config.toml
n_layer = 10
n_head = 6
n_kv_head = 3
norm_place = "pre"
norm_eps = 1e-05
tie_embeddings = true
init = "uniform"
init_std_o = 0.0
warmup_steps = 207
decay_shape = "linear"
seq_len = 512
Each number is 500 + 25 x the weight over its row's rms, rounded and kept within 0 to 999. Layers, rows and columns count from 0. Numbers have three digits each. The size before them is the row's rms in percent of the matrix's.

# up: layer 2 MLP up, 320x128, rms 0.11, rows 168-234, columns 64-127
# down: layer 2 MLP down (transposed), 320x128, rms 0.101, rows 168-234, columns 64-127
# gate: layer 2 MLP gate, 320x128, rms 0.113, rows 169-234, columns 64-127
up168 098:496487482498490472504519511480515540484509503506524528504488462509540497485514492486506508497503510487485504499492518505526515535463489508483472485453519510489481530524460469484487512482487507
down168 098:450445469535514499489499482476518517554532487477523527501497493465520465500514501439473497493481477499489508502445512503511468449525515532510507527476508501470471519549491535514506479472527455
gate169 099:490478478445504521522491508532484520530510510498482468503481508501498541496459534497478487504488506529484479522468539492528513503518515465484526471512487451493480495460497412483544480519514473
up169 100:536462530498466525505512492521445490506511485549496471491537497506527514514499491468529565488520489529501500517482528513503508496497491492472488504496483448512542505484486465485518464471446539
down169 101:510449478468460513496485525523468501496542551517484482525516474565547489480518472503501494481526527495497524475499509518516524534483480482501489501504480540516507506464565489439514512523486535
gate170 096:497492493532521514517482519492497502509503481492488529454514497487555530531476486499510484481503510467506498491505496519528504496469490480497511528513519526491517497511480479552534491467502483
up170 097:518497494489449504494545477497504540516469505522500506491533507500513485486530538518483463463483477472479559470475540485495494548510525519474495514504471511473504491526513503484491509556485529
down170 096:523505519524500452527501504505494549420468522550506537495498504525524491514466524470474529551538508488526583472496503516500528527501502503504510487517517487443479494534477477491501505527508483
gate171 102:560475444493531534546511465492490511528519504518469465482512501463544536484502495488504462449514510449540490484501492482491512525448513477518531458487524500499524514479530471471497500475505515
up171 100:486518475506515523502460513464507536533526546504512556475524509526504502486495519511560556514449470467503469487512474504527560507511479533526481447499536501524488511458465485494479501488510466
down171 103:483507467476481510458506493480521483512493495470497463485485525466518475486506546473515486495492544451506433488489465452499506521499568454499494464469499492502503516496465528475494503503495524
gate172 103:491492523479525560503516495492487500500465503507519522522493527526467491474452509470511523535522536469483518496508515506476444456475512493497505466459516510527503464480525455467506512508508506
up172 103:514479487491478468492507475520503497504473511479508483521469475499480505531550536490468515489522516458492519498521490478497510526510496488466482456536489481535533492564504500546496483459509480
down172 100:501538481501500510510485490458521469524501522520522414530517449500531466474465475528490492482486521478495547495511483501508447456497441536543468501474441515521493513486543491542511528517508492
gate173 098:484479518505532462500489540496506502475507530524501455529481508491514502501536504445516499496507525490494494463502502500537511534535512511489493460507536533493476482498468516508501490526519485
up173 098:499472478466467478483512554480487529500547476509463510487505486503499496490501506508555484532470478522525479492524488521516444543521508476492468526484523529503526505474463492487445483495512499
down173 102:501527502509499469502512498483501430496511492499503568493507534483504475465479502484530485473510506492485571506532480528480469516518494499490461484498521560496488514501497482521511516499502471
gate174 097:502495547554521488530540537499491481469536513538528519512511505484487498500501476512534550485476528512496500496488435506479500536516497528506552495499470528504527514459416517524502500460481471
up174 103:500491561525514488539490480468464497469522460503522542557491511446479512459576529547534504497507517481484485508508514542495472508492475487478504462484498455522522528484520483518494537486518482
down174 098:530507530534505496485489482478489485511495479498509543538501514463452485451491536486514512513516524520510520541526482470529491520519486472512535478491529498514516510462435478528492479541568481
gate175 098:501507504455470497518454459472510490521477540543539483535516467485484454567503506493469521514496507514520490532469506459495512528515475501433507490493515505474509470497480503495536466497504452
up175 096:471496483551496490482517505535474482499529505492507499506468519528525468522538525438538504481530465541496527526485501562493453500529475526486484498526504506509512470488517451498502496450522533
down175 099:451521465534493512511453498514473484501504545490481507509502503497486515516479515539540486527516487486503486479513552497459516511470503528494492515550519510521525526518471502492507536447527505
gate176 100:511488519513483546505499499520459521475492469515511504559557461526440490495482536492523502520513497495513502458513513534487449521506517504501513488484496513522493483493454526478496485505520461
up176 105:500502517471449502505496499538556531487501541485504482485483537504485447512529463503481500466552515528481520481544528482491490503468506496510471513507517492478492498496499500506498482491495492
down176 094:471490549517490537497474455493536471455459531506496505499470532488557522497521483484481521482530523538516480496469521476491475522501505487464474493503525527413492504462508460497487494483461502
gate177 100:493458475508477532478480489504478514507508531513522488482504496499520524536493530468476522522495485538510520513560454466477510503541518517502477531517478493461509485501464478549518498508498475
up177 099:506447515509465502465502531506538522493500507550504536461471495517479497498515497500458519481539496518485504436516481496524500536527534540549514495537488454469486507522479554516522499482478452
down177 102:495492503504465477467503536501517501481490515492481464468530485491518483533468557509517493436482474508502463474545499514514533504439552540535459525516498489544502517548470494527492507510465483
gate178 098:522457490538551502524538480535484512481506451507455472495508487488506522525507491488531495489490491539494504486464523500505482517492475497507488530480472528536482495501507465473480444465491513
up178 098:529524510529541507508521474510486442471497501479506548497466515453490486493535470537457559503518517480503483527483476521556544508495496462488532467523516467516491505498508483487487495518473497
down178 103:523548510504469502486496537446478515531518483482504499489459514443464502496486471463544473466501496527531500467519510507526548525479461491519518509501555478548536519509498479449461483497454457
gate179 110:525466526457434536510481495520492486489540535528471489547482498523491504521457486505493474528491538511463454492492474476487472510503480500488489503489506446472490485457506489512510486504540510
up179 103:505483496480497522489504505517526486503510496471542480506467558532529449490535499519473521519494508474478481503511530499531485492535491453549502520475459444492492529523490488544519507530518490
down179 109:516511464513513468534452480491530526475483497462489536495528528538493494520533490523514524503497454552478464495466529555478516486529508505508497479482560472478502497510495482477527489496496461
gate180 095:526529506478479499549453482446460529472486483487508486442483490527520476523507513464483518501500528484536492529452512507522507547501506478523510559505463487496525454518534507477498456514505481
up180 098:507503500498512494508482540507505524529467516528523527482494530564514530474479495475517479532473480491484514485495491491498538524469512506502462520466489504480443488494493518522516477469519534
down180 100:495495494462488469524555518482505475488462522542504497501499515492472494474513422499515526531457491517474533528547499468522475494478508497472485526476486518515497486533459522450539479471468493
gate181 094:429536497492531488546510527510491495529504486485497510499479515476503514488519464522511481504533491450481482521488472437484483485545519471517538515511566507466491466558493515521499508492519504
up181 095:540458478537479480488514452550483527501501487535500477474511513523491494501523533495496545506524479497474511563465505514528494438500506476496461515519482484490506473521494492488435484472488499
down181 095:482511484500498462515495511507524551467472496518471489490480497498467485483474495490508470508519516507519546441501494512466461523545500529469517549519472504491517554491567498494505494512505482
gate182 108:500543557465488501489490496495477521504506502560524486498464502561526500526496479491503495499491478509512492473516489467459500537505516479507518497513510460523474510527450524453509489479468495
up182 103:529471477487527543478510492532486501514466497508504492517520514550522525504518473440512505504502503486519494533513535512524514474470530512524528519512488494517428509520475490506510495529471506
down182 105:516522543503527498466502555492482506529537499505539492553504518497525537494489524477500529510495530486478492526513545425500530521504508483492519518503503467512497491456535527511532537460513513
gate183 097:516463538469483506509467494494550482463479505545509538483514500479495494528492518479498506501511467510541503449537497580526486479486501525491497496495514467503522473487537502530527446506474521
up183 097:499485550501480509494484534502468480465498519472520512498497464461455462466480519519491501464463489511554479480554434521501511482551487500480547488534486478512516462466535552485503513482487476
down183 101:480491485473459412493459508492482477478488487472506523530466548516515464493496462532515521488546476472430569485512499463535483490513501472505481461484497439521502503482511521496506517494474515
gate184 103:465512500491500512503501484509468509494475491488512533521504549505504496522535465471513515524531485503478503519517516555504507486462544519503466550467510508476475476440468480522523482445477482
up184 098:513490508481505512485500533504495504510514547501486521524507495507506500519483498478537475544523540498469480524483530450551484429483535488445509501488524496499498513448453496490499501522516465
down184 098:482466519497522503513514483500520487540494515487486535483499489488457557518492472523480507485472486503526521508479477518531486530465530474502452511486521528521478498524515512493513502507493559
gate185 109:534494543505487536527460443496490526488487528499483470522465490495481523516503514490506493512497514505499501526525466462484512524449484510447502524504471489519474522485491470531527517548479482
up185 107:511561510548562515488527486512508507519468538499514474505507533501473531490497468511549476480502516463501478496533467541486561534473471488476473476516492496515488517492558490508506479488547520
down185 107:538491536531556490532459506483502477513515482470465502534499514506500526537489454466514473485497456492534488478522486511529515526491510517472473523483534544521573493475479537505501490513560505
gate186 097:527457530504493466522543456462519460482474512521516482471514523523474535515513498493509537523453516490493493532481469501496520505450515515467479537527506529488499484447522501451459519463463538
up186 099:529524463502495479485482494484485530516498509519455495502530504461498480558518527470501543519432484495535465465522501529503495467475491534488459500512548482545510545501496485495517490545494466
down186 099:491479508497503484478505499497482545481466507551537515521495489567506514530513512493462498474558515500505530482478455479480504510453489473464486514486483493495489539513538512519504512460509473
gate187 103:472510475484524472528516482492524529520466474528533481517471515481530511496490491410492512494518479539496520525508494499523486563500533475510546497531493513514475495483492510543489494473515462
up187 100:483474478496501509512494484512491520473514519519477522529512472527532503476523489501483490480507524532509482504521449446505498501481516559489525504496510463505462530460554504479518533505520505
down187 102:537500547485480504493492484514519521534526495511510533511489510503479481494500483511500505479477416476488474510528509494509502531495496485501545535498483498505505472510530517500487525472470549
gate188 103:492555517526525477518507523481494514509514520521455510527482476513482476533536515528506510458525490476497506477530526529462536531519458470494513492512488482487513522510497488433468481451483528
up188 104:472496537499477517498482483454445493509467462490512484457491526513519530487462494488520502496459540488504491490505542475539509480522513522520494557487477489473508496542501522538511502547512486
down188 102:497543480494466473495481508509509530471503534492488462510526472531483519491494525519551543511482562490474501508488488489497524511464518491462485502510530480487467508496505489540515523482438496
gate189 101:523503508505477487467493500474489497477512501502497527517501493494496527478510568483456518498523501534498522466530490557492523448496506500522522481471500462489528461460463549474493488509518485
up189 105:501495484484539513488475478437423506542497485485483491477510493500502499512506504574508526469550525469515524513482484499503476498509496481465509536454502511507458447465506486459468467523470484
down189 103:492490491502526520527540487475493504542503451480440526458481498532524494508491431503501516469487501486490441529473486472523490533486494470500502544483489523487509469543504509514525509484476497
gate190 100:469520535487476467487458504533513496490490461506524464529505477530462583512482487557532498513461526489547483484479473494486505546524472511511511509529475517526483533515504503493532467503499505
up190 104:478459513523504507470524493524489474502497514484534495483483505489517472519470488518511535523535472523500456520532481518455494544518481522475521487573557512499535475469526473486539480489507509
down190 101:522478510518488483505502470502488482444518499466484500490551521503486487515475475465465497526495522500443479501509481493527561524511481527504455476508532497520531469472509503492504461454439507
gate191 091:518468512507498444521508466469473529519510493490515490498497483480524483507506482484499489498528466472510515505511507489521484508508511481485517507519492566495523502488482481540479507481536511
up191 098:463557474521506507531516465511482500500476566485486511497501476474504481455535498508506516495474485510460477526499508525505504499525526478530473493471502510530499504462485464537503478553511540
down191 092:479503469501504508486497492514454495589497511496468512495510509518508436479484490488501522493499456498496451484521552477540496521498499491519480482492482491519464505515466497513493500518515494
gate192 097:498527539477483494523503517513490509490485475501496524495462482520521507475488490546535478494491513517527512515499529515493488488513497503509539484552464531446513536504482488494477457455520503
up192 092:551513452467507506486519489502492497511485500505461535442533550491510503493513501548485530514521484471481521492528532526465466469500503513537535537527477453527496484476593512471471505488519489
down192 096:470522517481510459499479544519493511481498520451506466522480520494482518465513516491532528491498508515505462502493479493506515542490555512526473507514546471473482503434459513481479503536516534
gate193 102:458485498506536477511515484515504530499459483478517464572461486475507518473508548517475497523526510473475490514520555512485495514530497459459501519480505492493537466451522539508517455496505505
up193 097:530463503529482483484503523520526477460511512489491526477548515463538478483484532472500489464502537471505492453483478472504491497499521511462495519504498471504530458510451443479488548494486489
down193 097:480520506467470505490464518513511501523470490501452481504507469548504500535510468486490497448474516533472552515529466473536491514490451469554461533516495486518457553488522489511505554496509478
gate194 089:471477514502489477508543462497467480522473502513495529490494548526543527507523495478502487464523533470500513510516527517491513511500512497489548491478498478561496482457484467496468498536541511
up194 094:521542540469515511500536531523529477489494521543492489508536490517470502543471514532534504483464502534444490487519458487458514486508495476469464511500506506513490519513503487470514554465502489
down194 097:467481474500519470497450491508450487475489488501472478518489533457496555520520449484490499489491456491466441518494522474503499487529482494485524496468522488517480468519503503460498514514520479
gate195 100:531474531535495496522512478538524481462513488465519463465497518478487509476459484544522569509491514487508483524538508511463526514521542500502543496460464540513540471486491525499521538533511499
up195 097:525515497528471504492509517523439549501518485449522530530486466498511522496545515490544537500505494532508527547520485472529482500484495511545507443532527510471482536491512499527523555477482511
down195 099:506479497521502498494553478535524445527515488505511520508481488489456506493502485495461495532489480476510477500511551499485513460467496497513508525442528476510498514488525536520497488489470477
gate196 096:448493488473511518540508512514488526510463468485505480531512526439455503461512484493506480495484505519518500494494505468511470493494506509518553484490545519492508519484493495485554519474472468
up196 097:496490525551507513471507518512515516486511508519462522543506528498501541502469514469509500532477514528457490524536492469530451486513515479511499529477495498503512483487485452484561499461575505
down196 098:515447499506516504513540558502542534522489496495505530489532506539510550528490519493495504529465462485493500531497463494520445500476535496509475456495476514478449485523490485483506502455491473
gate197 099:509496478558517531501462469514528496524518467494465478497485470505508528488542493526539472510486493479515489556496505462524494494514518498492525492511506455465471504523507451520473483470495480
up197 104:479556508484524516506527493505506515466562470527524430532506518529482463528532481487511502504464503523486519497516512519509530490517455489505456509514533534513537481525514477457527544497483539
down197 092:455529530507467494572514481504464499461495491538544481535498519510498494513515486507508517482517495512472527484505513520519489491530491482470556498486496522497486531528503487523497447447527468
gate198 107:514478504471465523472487477508503503534492547548485501490510511534482532495535519498508515494509511546480473469521505484516505486502476474463500532505532478487470540510507507536468464469547475
up198 104:514513498499525524493505509545476497535539503533521495506542469515523479490490496505503510488533476565493473435529537470506503478510494502503511478492486487501529496488441449512482521484519473
down198 101:495478508523518444499473481541486479450539528494534505505500504485533455504491470519510497467489496471456570500500486527486467530505475527503481504511507542494523495509496525535536444476517477
gate199 102:493499521500474481544514474488446502480514477518458504495472492517536458474469492498507487473496514478507514524523487469481499507498516490496505471431497477509476450523450485504510453464516503
up199 094:506527514495514526476490479526506486468508478526445507498438492497500473482517472543514518496531450500521491530509507496496510474532525495489492500454536542483460488527507481490505469456479455
down199 097:497538485474508507483510512523520479516497489468545551536499491528478521494545517493522497503495472518509499500499480531467487494518444528516503511509515495470506474488568481425457507490463508
gate200 103:429508492536485502504454508492507484551533483533526513525486508518501496505541542494544519502481509494497498484492508509529528493494520553520536479515524523474436502498478509499487481469516483
up200 101:476479470519485482495487516511554492514503522528552482540484533489476498512498512517510513485505529544480482486486515550477511474486470515484516515484486514517504553508525542562498485492521524
down200 098:489473493528538507482504546518541505516533497538487488506536489480494498478491505497531478486482495531543578543506498480466520466481461511537515504507467501481540491530483514503537494506495514
gate201 097:513512523498483474520536451487518510529493498463440525518450523525529535496503497529510493489480480484521524493520494516505515523533488468479519458522525478485486480475476514504457453486517496
up201 094:520504522486458467487498496498511510457484470478462489513471468501512513503524532500469525491531464515477466515509505498476484461511506488465494514517505460482489479462476558495455478497503466
down201 094:497469501480490475541532508487469507516495495501509573539520528473506509497480543499485449482480462507517497510527474508517508504514455470496489518494472493453518527492526512557470466517526512
gate202 099:479503508511514495494528527531504526474483481516533496533486510546500491474501511505483472484542532563485522514500490516497485479496536488543521473515474496492523516456542468504534483459547474
up202 101:508512519494498499530511499480476475511530514500470504516479553542564470511544471461482465505507487521489499534512517527494499492464554526536519507529488541473536496527524482485527517496500493
down202 094:528492500496494533513491511482518497521483477509538512508493556476499516505511529475532512492495494507478493533536483477519509479496475520500451535458468536489528492521576531482483545501417512
gate203 096:496472465501491499514504470492543504503450523517491511509513490519499490491475514463508471438521506449446455472484531487460471488511530519524536525489521481512508519478424493497487488499512496
up203 093:526527516519485484514528500484481510497531529538503460473493461500510523519516484461500526502497494474503461525467500513539517494495485490534498433514474547476536483523468521503481458527478478
down203 100:509532556453487483500519511535512479508549536484517483507528506519500510526506498499513549517505481503507516494473476547543501488487485524474498467491439477490525484483510504507464518489483532
gate204 104:532532511513492467494482504491495504479505529523525521512466489499487508525462503511532503522497483493501497546515496500498488498497533535483476469488585462532486535492448523518511527502488508
up204 098:483503520476501478490488507490509499455557508483520488542543482512502536485465442516475469502526474497502537489476517483488512537485471484509461479505510515464491524512525489520493539542517521
down204 101:547522506507501482498512492541514520501521520433532489497488499480488540498516475505490503460541504463453496474491511533480473489479482486487503471524473518523496543495539475525493520459558513
gate205 111:417516479490497464480531461458517527503509525465500454474498502499493503529494463504483503469512475493528475496513508489451484500556502495505486481486514492486450478522504470508499485497500483
up205 103:481525501478526486488472510531479495531466494481523510485450517503476487501483539492447523461545488497470502523505454473517496494519560480504509543514482533512492516437463476468548498457498521
down205 104:479499547515491530500523551492558503537496482496507503481492491476517539504534534535476488488446506524473481488532469507489523506513505486485496454489497474508532513533486551505474470495534488
gate206 100:501484509488496521551481474486500492453470477476522479467481447502474477528502513442487465474475494550505502488499520498524448453488502510478519522476493509474457518516493479500531519487437519
up206 096:449504445490492488487502502467462492533524487510521563526532511491491512527500541534493480486519496503509468485526481519505497493482500512506493453506518479514482482511519477437502507471523555
down206 096:499526478509490476482466483522510496475458537529482517503544496560524505461515538532412523523481479494487476495508470523488496520489480471488483461499520520514457504479497516511515456553541492
gate207 110:500544533518514538529509486481524485516503504524496482470553492534492503516522477522522523527532492462504464487536531485531471528550493503537499507496494476454520495499494515519518510485494492
up207 109:529509493490481515533506536541489515521474462495531495484493542466504545496509508457514504479473523522496525500467510524453490500539469567467526461513510474495490486426505485471522519474513509
down207 109:519539492533495478494477499512485525514466449466481517537508526485470501519505526493470505520477463471495546500538514516484503526537486496457484525501484455465540524515467507467506503535537484
gate208 100:456491529464511518510507476477479498534476473504524525487463473494509525545561495497502517525511487521524504511516558506518489521526510481520471460542526511488509516472468493486468475466478472
up208 104:518452478494492464484476513493473526525525537521496517506522478540500494498497472507511509510549471483506468557486505524527468497538452517508540510545510511482506519527491504481525506536516485
down208 102:514497480522500472493495531526473539478499550518528476504492469483519514470462494516504475489512508500521436512498470466498487504442491484500487519508525472525492499492530533483513469469490493
gate209 106:487528488532483478502529474503514485473488486537542525538484510494511531539522522470498494496517506527499503510521472522481468443498507461521511440514544507513529495485515457499467520498493491
up209 106:489476517478520516482471478532489512503497477470498472491526475460455457551498544501505547511480497432478514513491489463515488522489519519497453550469495515486511501450474497503504490487483511
down209 093:486568517469493480457507471506512483506463503454493493483522492521512475572519488455497543502500523444494519505481454517487517531471478481531492482514475500484462503507481475479470506481521444
gate210 100:506476514511525469489472469525489466472488551506532455478485435501527502464477526465504526504500532516522507495513503516489455508517518454520506492440496539517492466453553510500467529512502539
up210 102:510514498553522532479550510477512495485481495498489431507486534495510531496500504477506507490508484530518507461488483520533493487488482453514557463512515486503501481491504548440492510527472512
down210 104:520492478512526515525515482493529488512442525499503515522508516556476517492484519517518504501511489516506443506477507465552448469476529508555495505485454473470496485522527495512520495513484509
gate211 094:503550514506494491533493470541498491504499542532536499500506506496493538465518530522482552540512466521518488525505450481518487485547539507484522510493528485476526503510522524469460472489477497
up211 095:482505460531487504505494507485462547527514499486514477506471479502513508458509516465530535485518504461506487461489514533477468462561484560520489497485494518516480522521505518466522497498494493
down211 100:510521501491511471500483498469493509476504494495530508507488507495484489487493532497536504512495499514504468500537565490465485429499476525504491510479494510498566489505466538502521497500587482
gate212 103:500499478512480533525495495491505483521496523510506504469530504506500493473472531534462473467523544506520447548486543516471493491507512469472506503569491529496482471503503497497487464464521514
up212 109:485475493545470494509501522510536483476507489518506507507502500479451522480504536519490520519516496489519475490505527495549522510524504510518480485467504527538484542504449450513465525532494522
down212 102:465472497515455424479495528486494498500485532511491485513486522486495469462546469560487488508507495502481521512477476518509437506496485436491532527507505509535524482524483488503499487438557514
gate213 111:493501518486495502527529497525508495463473496506504511524480514523544473542483540529459476489500522493504466454490516499472509486497538462504511505523524462542536470492491512503495487523488479
up213 107:506492504517534475524523495520504510468517549505522501503544481532472505539512486491482456504480487527504503541502487533488517500472476479506500438556501488545489476477525479534505517531539517
down213 110:484506495534478447471499509491497479473513557508484507473492513547485513469540467511535523503529492480486524509524530510510445507536506477502514500513511496472504538527462501532537526513440513
gate214 095:536578523486493468496507491537512515461442500476451499498487540533491500514525470511491509544504522519474488519519480485487523521505506507499494525508514515495462502510457501494508488488530492
up214 099:495523511457512509514495478455511533513452524482450490463482477501514535498507492475531467508532543431447528490523519485456516509515500516480503514529491484501468518486499516473483461498532480
down214 100:489497535462507467524544490487462517527484496521528541512512486482525494503508553503494505482475457514542456487483496536514490465571491509510475479501481502503540514484492477517482486523505540
gate215 094:518493504485505470540506494530510515472491504482489503483478534517502556540492510479475475517494477513516457510480480534466538508515461531526482472560452479562551510498495461493469469483510463
up215 094:464497475503494470507488493480507481492485504449501458512491516474489493520480471495490504494432521495484473528505535499465522462498498512455543478509527508486520535450520481499518468537519527
down215 094:473540507507504515470501511470481481513499507482515516524507501469489486497505508484533541540526518473478518483512500469527492476505541544462544490508504528426559505501523462496504478546592493
gate216 102:507500449490519505527519488507501522476520476502442461520545517481489505536520549439523532507516495473510517513486518508522493526519510528526498493528503514481500510490514492523528529497454488
up216 103:528506492484522504525491486519485494514498548509492518470470500461496490478515479474471464501487477438566523493499484503479452494528491538488506462492486519524493518498532456493550517509490465
down216 104:484476500474529517470503502527531537472495494472468513474532542502521507505503530499496519486500521532490534528502479520512524491505471511515500527516529458498511530485529521518496469498452549
gate217 093:502546539463501478478473480531543488507522500506466511521505549495529493473518514474543509481493546508449487495540489521506455477510517481512511432462537487480515516553466530482544476505486484
up217 089:493516547513515494438546490491502520484503515490486489477483494502508466488467505499497504515558546488472487515488503468477482531508496466467500498449519475483514477513545459463478557489490518
down217 091:485491490500511517530486511464481485470511499471495519481512504531495494552495487488518479522491512494476491531481502519476503514499519518483458509460504465466449517533544468489491532528516482
gate218 090:523512491496463511519514452494475505470499470521518508463498525493483485486534477531508486519505527513514464504488512503449499465493498516482486470443470495518517481511531506524469480499501489
up218 092:497459500524501495522505486509525520459474478478550471554498525521479517521528478491500508495480503494470511492487512479469503541473480459510479500576510525466482469513507472487522509518438517
down218 095:516532472476498539499548490512516475512494485490492485524471487498450487486495476491479508517488535521553501469527517504528522463473495432530510512490519469541486462482497523512499552497476504
gate219 096:503525515564451518544491494536525498498461462482468485491439503477508483553486508517462510516521494453536460522523521502496466500536508485501497526500484526508516473486491504502499492519501472
up219 096:484503517494478493526479518535521520545550524472476493509493482540462487508513495517499491451497502478518484487546492478492537511464507539538549491538495498532476493479491508508442534519516491
down219 098:496499554533489506492493507525535501501537485449468480501438522509527529475513455465509459503512499515546541487473499538496490507499502481522530508463516522496525463471526491510503491471517496
gate220 098:526504460477547491574551510509524543527487459491493511471540482534516513495502503502456459433515523501482490553487497505530483518499498530500525482485492498515539499475513492494485498497517517
up220 097:472536477546485504516497491526477514514496515465451534519510505486497510499445468521556533452458553471503498509532503537505546477491480485525484518496534496494517486482482495502467583461505520
down220 095:536481530513465519502473512542503498441460511496513479508499494499541522500512476543493507514521505516556449492468524486514461492498483487513519509535548475466468471512485508494472480494533470
gate221 110:524481515496509448519476500490497486479492497485490485527511479524490465524505491548480476510520507488518507482489451542471498490505502464508541513526518516474502483477516491521562542468473495
up221 108:483513516481518498491511467486464480476512487494482484531520468492512414486523520510524477437477458524493496480523536527507491500485504521490527481525494485505487543470500476492487508483477522
down221 111:496494453488483535471471512459483495523494495509516476470521510521464520493476493496483516518486526559495421521507483525496497484537496508542494477494479523520506513476490463479491477515494468
gate222 098:524468487483496479504510502499462548498486477508446475486510487483492548545501536495485493467500498447518468536483495501502536525484508489466538519523535511491525493495505451504521460478460503
up222 102:517522479510543565499508493484504505491495471512514477493496531499474529504524535457486500459476486488509453505541503499519502474502483489470480492505480514559483538473523540466460481502464500
down222 105:494479504498524486477526467505525472468496475506525529510457439494502517489501498529487513513512486479468531529435538533468490490494518497467543494462476526514502471520482497531470454515501481
gate223 103:484481497510496504505480499506536466503535489500484515508519443521500561453457491454473481506483446556492485494473507525480524515489474532508534530473512484508493518503499486477510499463526500
up223 105:496533473493518508489525493448496531483479479501527500530505498508496498523477491498521515500539506478509500441510463511496520485519493505507478534483467487497566457518467501525471476523483539
down223 100:481497479491514496499537483517497571512506508498516494505490505558488506522485509514447477469515509471468471455512553526483533492486453481523501482492569466536497467501456531491492517494466542
gate224 103:467514490548452577540503468503516494513498511509488500526525518522525497501483488501555538461501521502493507521527516481492501510493497479547478500501507531489483479501489504525449475496495504
up224 100:542485491498537535496525512477498497523488508434511503482533533473489529500484490478507475485508551528498506481535505494440505491488498458484513469493483522513462508467468499477532550503488479
down224 102:497425499498512472488505517477510522480482493495495480506552501527506506522446500462476483502467511521505486494523492498503469514467584523481515456517545507478507491519489523515503500474505488
gate225 102:487487507517524488511492538493485484513516481503510522498509500489531475527485512473499471491535495506516509476523492482478494489514466498480526443519524549502500452520515482536507469457492524
up225 099:508486496496503526488516486512467485499454460516504510484496474511494484519474444496447486485518538485518498520495473490502496503514510483498503513454474475466515516520487508450496472484515488
down225 100:527499506479487482525486504523506443496552472516514499512502480495503531504535475547530453469514481507505531505470488528489540520529479459460501493508506463533518530479540515526512518481484520
gate226 099:505474514512526501497497525473500497526510497527471513501452549539479512498497496495478497503565499483494487515498526518520517451541477530473513522544489495526498480485477479536521506475494492
up226 106:457534506521546551502496489524497513506538516498509518496510527511523497457556522460455490458498509475487477522518459533480516483523510521465513503504488528553546507464476517476479521508530479
down226 106:448521444490465506467510513533504513521471484554473472468516530497483512496501473517525524520523495508469499450500488479495495440535483482491471518518531540510485478497451535516483480532451532
gate227 102:498512544488485467544450511534517473535497486524485513500421501532485524532517520487548480485525507519489483467518487519465524486513486471485515496487533487509512517498495507475572425473524488
up227 097:499502487547499498497544539519472531481502564523528490470493506512492504482456449486552476449522511489581488509504503514487483463512459512534477475515462502507531500496517487475513513514518477
down227 103:506495495507475536506486506493522481448476460443515480494504517511469473519432440486529534466509524467546542508492498513498527495518495490520513522480504544518523501515519549538477509514469534
gate228 114:481492507512520533508488506472530444494534507478489478506517509500496496499493528487514480485521495503516520538523461499511459495521460494516496483503484470483505483496484480496534430492505526
up228 107:477488488503488492522488534492481516485510470506452466476483468464487465498480470475502486471494490453548499480487510480526484525467467488477481474559512527516514491490492524496549557540454502
down228 109:481456483544474495472482538478494476445440472540482494523516522528491496500500492505506537520502485478453499493510497481514555504460527480484485497493492541535491498501480498491508511466493510
gate229 107:458503509516462447476492488504516525472477501490513472488533503501496511540479514513531514495520481514483498489544533532588515560490474486516511530489514449469524496468476499509487503487467527
up229 110:495485462488531490452522510482479479498563510478501504464512558463453482471493486530493474523528522513501503487492483510532508476523485488503483517472492490495479474455516519482503525439523488
down229 102:469506518471540478497528489531514479444559508517530481518497480520512499522524492517502465504512427474464418476507515473501489471536507465480476481465466493490494457503551510537551517503487491
gate230 112:501509473503461488477528489521500530488523484476515473487486471501480506544470454475550501503511534538506481509483497543480504554523472482514472495519575464492494534458515482502531477480494483
up230 107:531511541461446494521488503504522499506490531554498481495484521491511507494512504500465523511486479473475515469513506477515510491536469537531502471448480516448519472533533499505482485533508492
down230 103:502512521482507460573483513532518529509503492486490498519461529504468527501509483502502535479463496515520488504519495529506535513543491539502483493498479467555503489492445498479511553518448507
gate231 096:520511511447467447551486466505533469489495454531459487482492510535458461486475504527517519530533505526493497516522537518505504502509471495482511497512509511478511513490484449498517442515516523
up231 093:487544476499465526501487530460483461483492516490509481496503509519495499491507490475491473503523500522520481487521473479519487466486523488520526478508540472523499501472485487478510543530492524
down231 090:511503470490503508459505499549541503482501522507483479477502528531506542502456525514492503520526532512501499515536525533512498529514500480504501476510518519485465519457468462457524455530437518
gate232 101:472489550512530514501455524512509501476477498536485469528527493485488453454514510516485500498520507490470498538519483485482462493536524485485523510500541463500450500514477510521478494487550443
up232 098:500505480483453454494468502541458508503504522517484524488513466489490502523484476491459523516471555493432510546505483498486490534505500536439482501509521486532483535491498492490477531502502518
down232 102:525497500525537518534517460533491509461514498511520538461467509502514469486492491517473471511477492506471445533513534535537484465514477556490464496503465529566519529512545487451477491516549472
gate233 088:480499555561528506506495489503480510479505511484508493482468481494518475529518518484442530499495509450498462504475511505511523484514537512493505496510569477466526493483505524507491567498491528
up233 089:445480518523523480497523502452455492499512503470512524579518498480522525518517499510493474453512499536477544467499472480499527495471488455490489475504490501502488486506490483482523498535488469
down233 086:507484528479495484493522505507486536505495530523489510517551517528489532493533533551548465457500504475498509522517521502500508506488483502499494468499508476548453556501491498503490446516428531
gate234 098:517499517477475455521484444494473517491463531523480513491494548548512526495467479464544472464492542507455489540513479541493498526507501517498492473470513540527476504445514500471520522475543481
up234 100:489468512509502488490421479510493557496486484476505545504516512491518524488534490488550495500493474521493494508508495511517496476498469525508508516490509565500535514516526555502542463440524462
down234 103:508477524553491508518523481508518500481480509461492548510493478505486526531459497485499444492526529480527562517443510468491497485532513495505494498501507570485523528500520483502525525470527488